Weights of a small GPT-style language model, trained from scratch on English Wikipedia.
Architecture: rotary positions, capped logits.
Each number is 500 + 40 x the weight over its row's rms, rounded and kept within 0 to 999. Layers, rows and columns count from 0. Numbers have three digits each. The size before them is the row's rms in percent of the matrix's.

# gate: layer 5 MLP gate, 704x256, rms 0.0579, rows 348-414, columns 192-255
# up: layer 5 MLP up, 704x256, rms 0.055, rows 348-414, columns 192-255
# down: layer 5 MLP down (transposed), 704x256, rms 0.0511, rows 348-413, columns 192-255
gate348 107:465492517568548546483497464477482532516492570488530434502481484535530536496528551535439506456485570553473543438512600550502433483527462548488465508460493496451544397501555448517494482505450484
up348 106:474464543531438577517479482520436422546523516546533467496519521545467566511453478574514478549540536485502509489496480485452469535545476545553512512566457559454491464532397611528494469504558511
down348 106:535452537535473537503545553512544514510411525444510492522535543530508579461518491527506582531533512568485515462555489474484528560560464516471482550558555466506570519416516486459426458525495527
gate349 096:475488574556485526514615445470512515460431450457541446557427504463501523417500521562478528613496519537505476484428441533505555509518481496500509542509517486509515516513522490537473532450485476
up349 097:491485532481530488500510473495495435523520444519432584484512468453508523445509533517494544499507492531459437453573543504551468501562441482475515522484529400477552558543561481531508439474547421
down349 095:565588460543467422521456512497495452550577490531490488478498426502485463539469529465551506450512502563393496468466511505520478468501569518545481543436530540532481500495492512529480529550553585
gate350 094:514507525482496515430489507490494451471516503536603472507487510410468492515481488532472424553580493499468550434574508535530551424493524438548546486521477533481559486458597500481445412503490474
up350 089:498490492497491477534504487459417534565501441454472521491515524488524432448490548517461552446442565530493433522464467431499480501494500536451422545454520524506463457491444443512565536466486514
down350 091:436503553555563444545522526544465508469484503569553548481463550509492463470445564536485486510463505470512485452505521515526569501504511464494476480576520446486493560402533476491451472513481527
gate351 103:463508475504537459467493491491441443511524456424490451460508506553453547513483502477511543496472533437514518556582528488476571470548422450545569438536582506455572526493496539530537450507578570
up351 106:502484474544485486465464484511515443565407519478477488543495495536519571508475487581537471484573473519533482444538488529497558560504480526477472491499474500473581553517440529460548516455465501
down351 106:450522496472518462488469453399492516438563477491536491501522482502481536454480460497514481513505414533578521504505465567460541515485525556473477521556518530477478478522430466485521514483551501
gate352 099:421527411469499610526458429531522512483467429489416518543475489514506516494457547431491500536480570507530482488467499531456521461438548536478512514533522589525477469489468424488494424520541450
up352 099:552527536532513431483462541503568459445499536530491439446524455477471548449527482511530523540441448526491434465489537427545576469533468489543479525480520482502509545554403514446504432529434528
down352 095:489428487498568476481526488478448532546531497553464465492522533542528526468510552481474548518523527440491445471453524446569487519507542517522514527500473499501495503484537467539485505524562477
gate353 094:436497411492445522483470537483477466497498533468528524467427550416534510500534471514489492527548473526505497551511430524457511524499489516560547505483474526543500531531516536612463511524489505
up353 096:457525543458497529411563507524504494454474486483459467528433566432558458479510518550454458534539454494496475528501483485590455591521479547511453520505561470498494473456535493509432510483491528
down353 095:506541556460513450533562513510527505498479462465459497606481539507519533464583487473440512526521496499493529484470426423461472495520547556555458537485501541411521434485528532523441524445448434
gate354 103:494457492534488447473485476475510459536467491529531572570486534509492528491505524521492546537471521489487435490527481484574491562479505455532503579387485548482475512577480512461496581531457417
up354 101:514439518484516428495509473498530526529467495516538593524502566503513474521460534468462486509537504485466409468590519525535506480541550491476487528378479527518549488599475512471554514510532429
down354 101:502666439465498470507507496508507507479546533485453426448483461530513517475449498494498589488534499459510556454484537445486517495496496503483507473570504476554537497420473509491496503516509522
gate355 101:407528481538500550476501498412495465512477516524430434504436457453477504493456505419487512491540465552495557540494448487468477522479573507527474615474537636487475516428499501511520485493535551
up355 098:488462508502543476540520540559478532497483563460518523457503482468444517469518515513472441502497502508496506507478533560501511464503417511507529492518496437526473529530508496511543434490430512
down355 099:497426523548540505468490562484491507487494491602495461416499488493499476458552558488549548494486499504560475540453511437481455457490502439544493549475495590503461543420512548502499421515473491
gate356 098:522537568512527467457515453419498465492492540468429478459537443505431485478518524492462519483521558503494524526505534458557485496497475504544455580441510533560541511565482460486477488469521466
up356 101:526515481510490492494505425468522536491513445502518488500510530492482519506545487479547482496500529491453487411581525447506527407529531583446531565477467471421506418499494464461496372508485419
down356 105:460427495522504523489562368448475442523495424527556512539514510475482513513489510441492486499476510484504476546444486583482537453509496512471465465464479458552472481516513491480534543512394439
gate357 102:488399458501509511463458510532422440488472454524518484609526500553472562471512464502558485488464534531468525463425485527435529492469466479525514444447507517471432550495483489474473460482475513
up357 101:517551466569544469517507512430577461436486546505497550498471484502516446514503481511401580467577442451464476533511487479532478610460508433529539489522483547504506442444483515604546531522502460
down357 102:536386399502571463491452476486515422434538537481570472532510475561493461525436415518522534421517447513425557507424435450498533549494525448487494459448468607514458487451507518548461579468489510
gate358 098:534476506466527499473453502488513432496514484503524477502541434587556501626489519519508472544494538508498523564483509489522434502513518456488430484475490521515482423525462466474442512468493479
up358 104:504512539499512472558555502499428460421499470515490416415481532532518469507496456518533468477451459477497455509597510477494530461549480493489485412600484455454574519504495556511542489486510508
down358 105:453438554455411498534515568463561512573438591507560488493538577425505469478439546501485469438545460539511472493570547428497573564498504562558479531465531506504529552518503546490434452504502488
gate359 110:483493500524431462509491467555503478470483488548562552552476555469483470502442554459494446458455525463550482520481473483495439512543518482519430498430492494439447544423485495493611460549495509
up359 105:496457499512517557446495487489516482470471512553567522497456537586517535500490443518487553545551538503482518527545511451485503530446425475522533391532544501497519441507435504631457503488521456
down359 106:426537580439445458424488564451499536561529483497452427516535461520458467523537461461490555493435506524558450511494459455439530423492493484415488503591476562593443431541435486457518531578499543
gate360 098:517529465450434527519547472535468534485442508478495472562531492552482490455516553504497541501391526545457552569522472463514502487490429498581514564431414466493533486476467598538478468552506426
up360 100:471520532488464509457526500521597526487489465485493515540573518557446520522510476526389499501490478520568518547436510489473501528544569496578579478494458533486479418521554436543510520526541449
down360 101:498443516487473520495465537475515467548498484561529502491441522502410451510505471527502437547462450488513561511498498546490486501483476511459555519556437439545521548465503532476402463526484561
gate361 097:518540497517525487495567569491566506478558558510517543490540555487441537461538474528475495491476483560451477489462488514440547515496512496524529503514488444509537549481557557482493414566447433
up361 100:510467442465521504511472501474529467559535538482477473564507453509424476510485463445524454532438469485536465558475519536495495456479463463452514463480555555447438509487598469483437475428481494
down361 103:532584491503424536524521506546446485575460501487507537524552536489449516484547521495456471445481459476480485552490504415503463579459498509471543491522441623511454586615499569523550452558537564
gate362 097:513506474543499435456424542424517510478488514531520469470538475529478558462489557456568570466490524481551497477526497528499486483546445558537479562491458539528510435479477534507530505529548549
up362 096:489494504518534556530566562501454580534514558515527484469488509557541516469539436497495577519452605493456501524498479469507523438537501531470464422435420538454415453490438497487445485495473517
down362 100:600434482453529492540443430562522504441505564539556494499577496500493494516576522506528491523524571564444499535480521490517569432558453463535504450501523436520520537478516578472512540509493468
gate363 096:485482498505502526551465440499481530441474476492465476484566445514492563514491529455545499455557564523444507501500460540500499534492508494445470449514457485543486554462487550498441564506571449
up363 099:454472556493515509451552554510470475472524460497472533457540454458495484534492589471498516524521517459558504552528566538474468493494449530587531458461510513536552533583544562403502536550552513
down363 097:438472476528499514525456521465546532457556489527511517503444588480409424488431522578443519421480486505528500472439517492496472507482509483525463530465494470504555512503453480480491494489471495
gate364 099:513475565505507408456489507535537520504474460489492500577474576420501547462523525505457524557487549516533491510539420557499515585533577525419523480435464552477468526453479503519549571520463484
up364 097:442536548437525524443489492531438515473517517512448497474426485467446503513518525508487519492588485435552532499476535523499474445546497542491443483572494451509544401645460572497511503473536492
down364 101:441591455542532491467430574484431476532566465491538525504536481506539574555485511475469504511494520503412474465491539489421542499501539497474523504561565570452536491486536500521557511559421471
gate365 097:524561458502566478443419505474488515499471468534527466498530483594418516458486410556493556557525486499587518456502511630459481545467555443460469451493469542522498435538471429575427513515444517
up365 098:505434501471483467463512476628540533519493558470573496490477486563545499481491568553441514500531429495476503454478485469498521486513571496539436499460495523489459590512507505534512465554500459
down365 096:484497480533521488499501622513546501552485459521471516556501437511478405498508419534535458472513501520500457415488476520496510496503493452532493572577495471455530437519560467500504600391529473
gate366 103:540486517474535508518511493470509602507513477485558507464479484488468491478554541500551437506502478470470497514515494507548597535445545475458536594487504477521529477517486534480509466481468474
up366 106:422515532539510577484481457548577573462526533498456514465532557551495533487455470479484417451540448504620464521487494562518465495533421441554481546449471588469612531438512558485517454545468504
down366 106:491527508527525502487464533536441506473478440575483421527572474543562516547451491546506481474557466482467541528488558442525486526458504499483483479467509528493467468451505528526471455500528527
gate367 104:500458533529481480488478519482589445546582538455456553496582417468496577471470450481509437411453540525509466516524434533529487503522487485560488526444446455539480423569541472513452462494514514
up367 102:485506482519531474504558491459496450489518512451461573443559525497536510495450513525480581485507464498501472447548534505476432526521495482471525465473514515506486501533451541497494560528515453
down367 098:459459502473446550525533461473502475542456527384539417518462501448474492440552509479511564490484552541547497579503514424488503522530461552531462447535578479479510435530536507475470549427496524
gate368 103:472500460488488578494490553509515521590449496511492467504427601486486500498531558522504562583482493460602511478473460526483539474485485502545412483521559574489475452483517487540522449455521445
up368 104:496531530556473472523435515429535503506478483546517461436487459439480428479522559486497530474492498444528493524527523475480475492462476455506483506433550529477571530470437545482499523515464443
down368 105:497489488457544449428574508498538553429510480476542496497582460500441478516493492474438589495507500558542530500482642487413515507470451505466535466488483471504523523478587491528519493554500510
gate369 098:515449568482511509543549459437515505487480574502506506531494518530517536454419525481532554479483499459578469534502522512473524477443529437488489527477509539506595524477514486467609552455502497
up369 102:554553544495515471469548505543488480502504442448494508462542483541474503449521550530427528581477533481561503505522440559538427590583491499497512475474535482498479488607556533586515465575560513
down369 102:502467519413486469516558508498549528539516494497518505539489424412453543477554566447555434524542514575542502568528477509471508435493474517530472523426485495502423471448454497538470503470493504
gate370 098:495535576535569485463408581428482545419472493473496505431602522527463477547489527525422508488561464537502472514512551547479581503490486562494483466468580492468569554603528531438528409477486472
up370 096:491541549441520504446471534493488493471520484476592485394506521581471443445515500524520436492556466494487489564518473465513575464481456500511507426517553481508474534606429501464433491489470482
down370 092:557523549478486509513488430467592439436515460561579463514562463483515436498536559513544468477517541418506469533501485534464473553442468484498532516493509525473448516540487489456464511552501533
gate371 096:442483523601576409480577526465518497470464474485460497492505437486424489512535486566501524512468429484496504412488493493589459463460559530504485540504558500486495474483499522496524517501517528
up371 095:568521498517443501520444454443519508473499430545519490495456488481527513435486524439484530444501575513503517510493524538534535538514489507454482478473405564556457505581515454455418528582527470
down371 095:452456542497432618479496586495441491532479517425528468411498458543464553432517486457464467517501545551533499499477471508528463498475452433512531530362495499490445522501502458544504478460442484
gate372 099:594503477478509520527521522520473494441472517518609524462499465574495546552509472491493493468493431543455482528464576485537505486455466440393476466504573437500493535467444532498440492491443541
up372 102:521490420470516500486479513530409524573475496490542461464431492554563517507510535499627544443514452503562507533465418500525466509485428503456518514453573484516482492468456513445482502480495418
down372 103:537574437526451497535505472500543542490489496489581449469463500514533538485414538591527475436485454518500458486552458453446567548480484553469496486546511457542461528537404438513450570525486571
gate373 096:520449460394544523524540523568507479471419522483596446491578479492530475472508505529490531453512518539449425537506417561527530516471485512547557530476573427458530497509456492512496496434477465
up373 099:552458524485517437532430461515599522486473511524466558450554488488547549504475521468575398551440438554502461523437592520554478541463500506533519501503516505453514530601511489578458431485561470
down373 099:481590574504501516445476510478530475512483444509465528497475521488520456550550450464485487464542528485482548494486510429552547470519509527531552456476467500500561523491492517459543471483403528
gate374 095:477488529547492520481419502404552523512425507490488449503480512562561469456488493502450529444515498539549481462458433506481506559494450479453460488475527527448509520499531567486490495496457491
up374 099:517514498547498516451506502518520494588495417525552428546518486545485562528485458447536579489446537507478537536429463525554465511521456555478519522479503501490467526427540493504526560528529486
down374 099:551520502479537461458532427449470478396531518520455430493501542510481509536542528503437502438534503393414471468541629463505502528508455481437489530440467545520476483510511563455478492597486504
gate375 098:541462544519456429488419503579527477526483529468557493553400604454516499487500479549424457532541475546523494511471461470546505499511483460536568460468493550480507541513478428555457470457528507
up375 100:418534470546578514444498465374448496423491440538523436468485469481464460505476536497568555556467485485543486491574501578500551430497476500511553580573521454500435496466582533488591519545494538
down375 100:519531514508504510461448565517454382488535474479522500490476529525488490457519518562509474569447494464548452459434517531514579464509534456455489510446557522493512460454518554512503491454450526
gate376 096:486488464475580528457459532497516521517504498506534509526495578453439512518524420526504417488470444464533444503503514458484534567469536384450557556490490531428468559411485501567538473458466503
up376 093:479539466571490548504512480460477487511491546496483459470516469512539531416447559494452575560488575575562535522493451576461498490468475544597480474548535492538512408530528488452465492527462502
down376 097:569416483578511535509470531474499457535487498573469485477514575544506563462431426429541480569477537572540526512499502490481413525536495455538482473360475469442507495470537503479485462468505457
gate377 104:419447451465537536486434503502552525499482571428449495481490491555524528501534430474439585498474571490534536508482484542457498375499456484470535547503453486509569523541492491472472436520473494
up377 104:436520489529556550499541499476505435556496476535510520467485557448474442543414528514564557512560518459455551547475455531524529479478555618493470511524497511493519525511470534411524468451500491
down377 105:572540502565494484490506505516486565508548514526517511543542524501482574516499477525473526545485595511522471494588489481515601506462501465480481515491520527562521494460504458484473456491475439
gate378 101:479443460517560515501475528501471430495447511492461453557475482544446516499515503610499543528592507501585553533495493488553449468451474449496477465490453487467473503474511537528519521466552514
up378 095:485496517483501451502435500404595422494463561545614524478548465510514549459489483494506520557420417505450508409447506469402489520494479523540584521471567508490476522548544471519509568534497513
down378 098:516454442522473511524475483481533441524419427534538543516422450589462499473497574496548477446587486497591539536555445465548508518530498550508493502525515493576527469493532475557513522495492529
gate379 102:478505479496506474509524584503512558495522512527565491543488531513515483435442469534565484434495515467543491552480513545490506428551501460525552539576517612457553542534504545584465462484493501
up379 103:527505525569504553483529519507517506536574440417540510480485461513461468464462480531535473431495547485428497497500397508546496472580453540533524525508550506457511478534518513464532557520535511
down379 103:512578520504469461511474457491543488553419443508467501450527476513503558570533453518515486537513428529496470535506454491479472520591565465478507537526552526542492521458525472523489513461441517
gate380 094:535496567532492608493525500546454449490466551536516481565517533457454439486553547547547531546490504472507453453474449442492516429485525400489473497443520461547497541525489501529535480513457466
up380 090:493556571511487546554467420538497397471504504533538500506470579489517428511468542544624495505499529462444470472487463510544509470473536465537510512447521517538493548560471511480553520523418477
down380 090:434551537471468448520520441502464512553425434461540523452431515587545533500575461543545569527489521488456499531499565493492447544528517479564568465419529445483516517491526448506481486511483481
gate381 105:498475532532538541549523513531508444477509493473490477533453499478527533471554597456582487483579472524467503554494504537530470594461413471519461550549542529519551518486541468491517473494491556
up381 104:536537506504505502506509461510568507495527544504548493474479540525502516415563486485507473569480570531453473483463495454501501546540488497520474545497507567505469455582484517571495497418490507
down381 101:494539530526436496535506516440532485536490480537483485443481525516515514486504527464400531498425543551453498524488530518499577553479480457518542511453501524456455508560523533525538464460542505
gate382 099:471455527528409480467457490396521531532542532523523482508540488436564566528475479462508411471518455565405518509417465527532529427482550518506461530565547543535502507478531486487488497580477499
up382 099:506501496511454594456448487456562420518470517525518433495540524503529516497599457543523466556463595504475513532480541522552462573533530471567526541473508529456422475543485509573468512490482497
down382 102:430570554563541511566533493515471438498507497573450457537545475503517465470528566480453461535442506502474496492507476451480481462597449517472535514421541487487456476558576448518466418489551523
gate383 089:474536462486547504470440465480546524533421480576487499485456468527438559535539541448430533481468511501519529473519503451469487532458517493552579489520504492493469476453485496564513492517529426
up383 093:560552509517523476517419523590463532486498539536565448486463576541461516488542482446462522527506507490531547502562483463500497518550503582562547541429433464497580575440502482494511496500476481
down383 091:568555468533511437530486394414519505434533494559488506436473479500518440529476569494509425432518526470584499574484573528455503476536445497472489462498499530544464539486519555522579513472491482
gate384 098:487449497478551515435542476480523512482478531457532549535562532522515528491533446516562563491537524499598491559577518516535499525503510507560538454552503488529520482470474612580502564475535514
up384 102:561538546596542498540518468515519537451546505478604494553487576458477513537469443483459531519565495555482492505501478438494485492497461528404532544487494480517515502456501473489469418524506456
down384 106:508390531502508523448486451442528550490485484463493523511548442497502500490591529526520532495551504523492501485480476524499492514510440482425529449458529433493555542510488496505467470471466415
gate385 098:541449518491510555472475589468461450447557531462491487508545502606457634498516428489481500490529480561593487512533553506492518477483451480497538455525475492452554534494459546436568497530498481
up385 089:463487511552519589555485487490477525457543470475418454476532488550520584469518490461527413450497523514539520489479521533516531482548516500460547509529489536486532535476459534450513506461541470
down385 087:508532546472488523502554450371481505553465431489472589501438520479481483497482541506527392531431523438545441470568502547572476519426496505534454500478485533504491458464498513505373453457513433
gate386 100:520493510594503494500477504464476532530481489448573459578488529496550479528501535445503471566540504475460447524489499470476536484486508458550479487475450526491569506538460444504530504495432550
up386 103:469498495536535555526527492469536484589490487455431394529448468498582476433492550483546469413419471531481471571532428468554452521489440480569426577494474474503499469465545467535523476523508514
down386 103:561487427530523467472559448511517568561467504519572497438524421422523572486534521480527429551428471503436500556471490443465451500489491550499511532454508471569491500511465517524480509430519473
gate387 105:528522492430519537462415551499437522558512546504506519502543509536484475467523488501582524547423505535611543502496418552541435508486512520474507551482516520511519485519543490517610508421467492
up387 100:456531411441468436473637420540538489571513512543543503468568552485518454520500463524456442536440450538450521444541565483504493558517537505464491497475461527483402524542496493556482567530496526
down387 100:438525446513516445503519382526486550502429484505500498575458501481521540456526546443455452492441439496443491556531581497491560592538481506509508538449532443406547527425472509531490502443445480
gate388 106:505491518543496479445526569462466475472564613445549444471550524476477533523508439528486499561535505466555549478467487421467527545518443477539514527483486500491506522561502530540565491495508496
up388 104:495500541446448532469451509425463393532555469543510494521465475422498476482527532515458505478500540491547529481489564470567560477565532508538543576534520489509487483513489530465453397558554446
down388 105:503474500485477504457511591541552524440525466472522545464501460462424466590545493494552476496441520481518548491557501481489542522427529497491520467585509512475507460541492489530499537452535474
gate389 096:476516380475508580517482481449474437510454537558493462492474439544567533513548467525518557506443421503418541461495479478519440439496515462560520452545466525561498454478586499580475483542463539
up389 102:522464427469560566530476520570476565542499545489514553498462530475578455451499508498496500517461479491523494522515513446560537425541530486478446445467490495501497436463533552517492491457439551
down389 100:530523579485532456452553474536466524413520511490542527448476513424418451485514568498476509521492469454474460549445570527486561502496516525494467505385500491491547495453552489557528453475520465
gate390 105:516507383508531550520474575491506470470463563513492527518528448609467537423539440471500496472477460520503441501542497408478552503471435468540489573516450520479506556490527518515549457495472489
up390 094:466482494561512493477550497497476576479551525502436503461564488506477443507516481524461558477503608527451581454479462593480502522482481486480561458479489478542470433439513531510504553541553516
down390 096:491435483507454505497482468507534457466565541464531506564513458464443475514496526476534573464462501486487490500475440510480512475447498464527488455452447538527495493440509506469519531512538453
gate391 104:441469511508535584483450515511534552542479449552531467529494537499498492509544442507461508486499472527532441446442463495504512516551534508546447514529491473525489469528482542572501428508400554
up391 105:499462471527498499444483428538538543494538512491550518485551612534503482469568484491555521412476466550550448492504433516531462515500512466557508491513483478508576523557463557462576522506408547
down391 104:356486464398487522482484525465536443484495470492547488434510431475518526464506497531492477508474525439504480467523462502499440498510492452489530545507494447409499502517491455488504442457453545
gate392 098:533531530502477532448482516390499502598479492471483554495470492450465524481513475503476435459438506457485536567510513487415484626517433483479497501471500502542482472491523514552504519500472594
up392 100:519460497505522457540512519471563546507530489521468486491455518557613530584452503443494502416515472521489511453495494493541519486430495507447481443442507552489505486510554539509420531558533459
down392 099:524575545542495524514484426593449522459569440489518541447447494508483598551488534529519525504550525492556509481517498546522538502479521515529526455502530545476513550523539491527501497489499471
gate393 108:517517513496494476495539562477467480431514540486518539479527437494497484441529483461520481540507516533491557565484500519559484463494561551461433535464455429552421498505518495554531533499472481
up393 106:459530613480498483537524507512442505400489481504446532474498437473517509518523519459477517524464565519435464510476478370470509557461424484520526509510501624522535480449441485432466411432541522
down393 107:481525476484526466545523583482448460413512458476576530482533467565444522484540527512528502556471549534494515448539517496518462506497536592520442529477540433458500531462526494555454408507533550
gate394 094:497495546445530485532447500470511450470466555562577396435506458487528510472547489512456574561530481462548501442512489484469537544504575446452554531469520522475519502462551463500494548505500514
up394 096:522493517453533491518489526480406511485567565528562501498550529564439588509519481526518498404461586535502490478483540559456485493496548540544430453501514493476569546565511472480477539588478425
down394 091:546418495500448437466522535499437448507467546524461473540537541359506497511497396489533458440565451478509562454503406498446477501489502453517505485516521476509517508489512479538444512492549502
gate395 106:520466479527562444482419573424467397540486465517487535474477479554497466488496482500565537484548499534496530519486516485495471502441429468532515419517509533489524515480485504552467561499501487
up395 100:535474583485504444510543545523514463508543556532464498442529578553491470543450461545509477493554459498447492493591540468520495544532462529540501408520542464468482514501462468564462473571486516
down395 102:477555539511497501538535464549540520431491505443495512457468508462529486516516523492484464511502527514470506523498471484590528504462495516503478456626460510499464486496426513456472526461473532
gate396 095:548490503490512471476516484527493489560572530497499544565521423499546511485430468493537511520471468509486539483406460495462490542559504457490406415466581480536504512441517471448503583454510570
up396 098:493456510469465459512480582466543509458468541450503540436548504523542493469494545450531489455581455535484483483529581461446554503478374483463545479494511465539439514469534561396533524527501489
down396 098:547513548517558512514445394422463511507409486511509485502429483514559577509557514529521651478460543412530432524503453482469509570471517454540592626478517548491469473517491503472472500426525475
gate397 094:515541479463464517533510573483484433483497568520561481432509558500477527412383533504481446559517513554455531568508507481447560427513512518512531462538500478490511488482508514476520493474505480
up397 091:529479506623507490529499490509534430515505513518526455494464580479504479517528511518612464487467558500480523447460461565488518470492469473495450488484513536563457485493472455534492462516516466
down397 094:455431527521444512435491513537544452462518518497566503462512500463603559444462567474517521535489495549502493513503496507467450440543452518590537523432478474473505567485483534476513493513491560
gate398 098:510555541545497522438471476485583458484461499516478559524451531532511545498533537501447407550540543502503521462455517469448446591457474466558470520513519533445516523431514483538414566498531497
up398 099:464534597492464482464508520552507525512510492531519500544447545526550518473611517553431463573546535526451527467479530464509500444529524478567463487554519461466521521459480525541482546517477489
down398 102:522592487524524527484508396471570529539552571527469473451562488521543506542506463468489488464524502428515510473483470505516469497507476487473464421507528450581430482532552450431508542533530407
gate399 102:501493449502553515511490517525546529436460568459460491576517455575427568491510397451527413518513527514497563506438435538392517527449455418490419548464509550478486522543458529499516501486479589
up399 101:562502515522509529544544442494472519602500589482441433465489455549454464477560478433442485506473454530463504549514533451547420483546456455473448547551524558553464515459515552483488474474483561
down399 097:502481508507467521502511441578498529584523506523436467491474513462493558540514454547541358505501432474518566507471448463527502465464525605480535520506448509533544475478524542486478514477550478
gate400 103:472521522484556515523516490506506583477518537453490512491570497497495456476453502464532475517563509533465516529483474470463532453458483482478569466430558482521497532424589501488456532445534513
up400 103:599497517520545461554454503413470494395462523455507463471531507492438482461442461494530566472509505480516491442504518512549634434558477509468500523580478556538533482394506512525581426460553495
down400 102:502493529517428496474558532480541562560447581452520524531553463493572535469510537448515513493475452531493457515484572460453506485482504504499493575462488475479484485520465468413512504439464461
gate401 101:502457538482526552483546488503525552435524515509504465561446494444542500488612495511439494523482454561566521594478445508471475442422523512551483529504511569573521535459502527475509528509488516
up401 103:464502463473473473566512524587495470474498502493543549476499497508519457474461534539473455498491494437538472460504506526526436463443460439431483600490511395489515457507496473555511446474477462
down401 103:497528506475459578460453551487506525444539545406509513536451523459522455499530497473453557564524521519509542554434460479492588477426512545546473471585497502456443531489487493500494459506523519
gate402 109:496474482549538513535528581489532478524498519453458439472488480468442523506447492479480514492540481491425483576524546511458606489466484563518473483495604468410546577520483468509488544527449525
up402 108:474447371514535487482437479498575438517463479558615457507519521585482580463484504521497545573532521547511523497453518495476491512523462477563498542567500523503537510558499484505441509518516530
down402 107:514431476495493484477492442513522488513495516571540471434592486477454505533510540492547479532515546560500457454522534540448448468492496496507475398523484470499485491482553504527507512500539496
gate403 102:522486424515534466483515507512492508525519590518555486529475473561484574569461478524479522512466556573508494518452521524441479492394478479514395520444509516458527527495471511568568505544512482
up403 102:557506503561472566494463477461420514527483501474467541560557462465461491451581472508429501443541458477548462480541519496491495530500428499480607494508509481564484537504567493485500467506489512
down403 102:553473532522524539456535636523501469448519514508504483523464504465442511488503488560429528473534487507479544474533508525518502567519443442510439495534471523539496514523506482499466446491545488
gate404 102:477525465513487470489485550418510529580560491503470522544545544493468553503542498466430550475489498534535453548496538613449488453475422457579504504496542370473466623517552506479466484485532497
up404 102:475462400504422520481511508570506478505524573493528448432489515511465519471469501485601475514480530546462543543469458492480497539504534547476534451469470515552462489561465516484495466520505478
down404 102:565481465470518514514591495471467549477452553536546488545539467526483509563587538521470445518439523470526564460463596440554559491477442479505480431551500460546454466498534504509432552473451480
gate405 101:499496502453429544500513536476554471503531536474492489494532490557508579470495546470518479492495471496523532518380501546450498465488479511541497516511533535502490485527479487500516505521468572
up405 100:472456531477511601475516393432503497509479516492498500483509507527478533561542505433474510541492505497475531518507490530446493535551526489428548489496435530526485511543573511543492395543527577
down405 101:502525490505516518529485479377480501548465498551500561531547513505512495534504501467499462600422501520461488559569529580472489520487496484445497530593480524471475504469477595526441486491491574
gate406 104:501516508501508520374499526508480495436514508479532521514497421524500465499523482490438509475510475518457516554422464509498516520500499507499542521484452489517476505465498526483537464498439460
up406 103:565507537468473476492484536515551481561469460473510573454533504506447515528526532526469473501494537565550455573535535529519510565534454444461480484459507493506556542474570507445505531448512472
down406 104:508477516482504546434495558460455485550452499478462543500508466536500482621530490423476451581479436493464485520469557512496501420489450567526534486490509414579486449493515523500482513499478470
gate407 106:546444518456448521491494452449500528492479566466485532553465553450524570527464558544443526510466446483526517500489560460518508570557528470599484479513489466453490514502554512545551464455506515
up407 106:452514500545531454501447574471515456468571548517521492417470434517520477561476478469484557522489516545404538520463525522456460429517506488489452473496456539520473459509535418559478577483467524
down407 105:546538510481459463490465574481607472503501467451544500504507489451571506499560504543503509543488453474517439514524485531561506576509482550535506514486494514542522471478469512477480616542504561
gate408 099:548478466509545540446513553507548537535496522519622507508495509512512511570517506484462472462526541491526423532500517482488501453479467483558578484485588525512526511547516471483563464429477453
up408 094:436506500503436477502453563541493470492563527497508550476487544478486469473441507462488471508476529460505486492499477516477468478505535498469494499462534546521487543510470554384546496528441447
down408 093:503550518540462554468458433526509520487459495466433503525464499458505507519520458501517567497488432501509513477414463576487472543556485567464443530606476492472548510426531526521544525471524454
gate409 103:502486444454513466432609499520476530470496508495530533533599491566505529537512475507420490448488473530535521500449535402540478476489443505518470462520540435530517483496491476515448430529400482
up409 103:465524432557496448504413551501500451525439476508542534461485491598503479555501436557497507474503509564524558474483471409472532499469511474473519477504516492478464493522411524506415534472551497
down409 103:471516517434466511522536499474471546468470552523406481439486465495559530520500523481529488511487530383501460493473493604493487518567523499500440577451509476534443533507431493437584494470518465
gate410 100:410486490508528465478477491433546513543567448520475490453473556471491534441433482525516481527472443525589488497487508499555551497521469540512526498557544547419458460500505463527487522432475523
up410 093:501541478502498534520529539560483506481546462512475543458554570541504518430425452511566565478529472492575474503505508494552488505555503523521521419572560471429543459477500493511531500484490490
down410 094:508492418465496498471539482544556477408481528468487409519520509564504459494463459476475530407561536494488534494559442515568469513532485462454512412471470442529493463515458505500530514525469549
gate411 106:498487524583589485483444483576469450477527519493518437474501526527479519518438550501476575464568503558438497430538472535477540493526491440519425502533473499434547527505571513524536486480494452
up411 107:547469479469408549503468542493500461403547468501567499509562511515472437444553467514503497568528462486519497513487521489544531432534492506451516458464471440536521537602496494444486577586476437
down411 108:423377468499545530481501530539490451517485502489559505470470515492500546553566476482493536446491559404525491461490500582533527495487552490563550497388481522573511542522511570481479450499464516
gate412 092:495480419555523542509551569499518455514522500466535553483464498553513498519490434474538560481482481483493576500443498550412438466488428437566505470547482465485577516554525455542530505486503538
up412 099:428474514472516519526534505467499507544486472480473534574571611495446434460464431525506485533529425468576537508577563470553504537455497453464633466517518430481492520495490523559497465472491563
down412 100:512469521484577455477451451393490518518462530521540507467490510450509477489458485522473575505548499471511478561555484554499542489517449501503535479573491551480485531487485582564478504482531526
gate413 099:532477480470534454490449624545517519467463547490505532560492481548456491459556498426465459539524463519509440472471500485502501437470435503449495543497434460458495467442480537537531456492480432
up413 096:503536429468504604436499463463537452519562525551475511506553471478581572548506500560483503494482467477535534514499501552522500519477501525476519495451503473507437511495526454545574439449463536
down413 097:514443399457513520493503510512507492526516519520463485503473473526451449572529511489494532401493519488502488488460516560499541415493500481532543479488605462550505526393492512487576545518448470
gate414 088:450492586506523388505439527473433501490487431505487518517443534453428543506475583448470528520447538527471487490506538527498464433444537477475507507444458537500482494555501473456537446512529557
up414 089:507460591532516454446480518434475442446448462482460510571446501486460599455522477527540554506483519523516460582536487514530459413438525456576508451482519522502484445555516515496526487470540464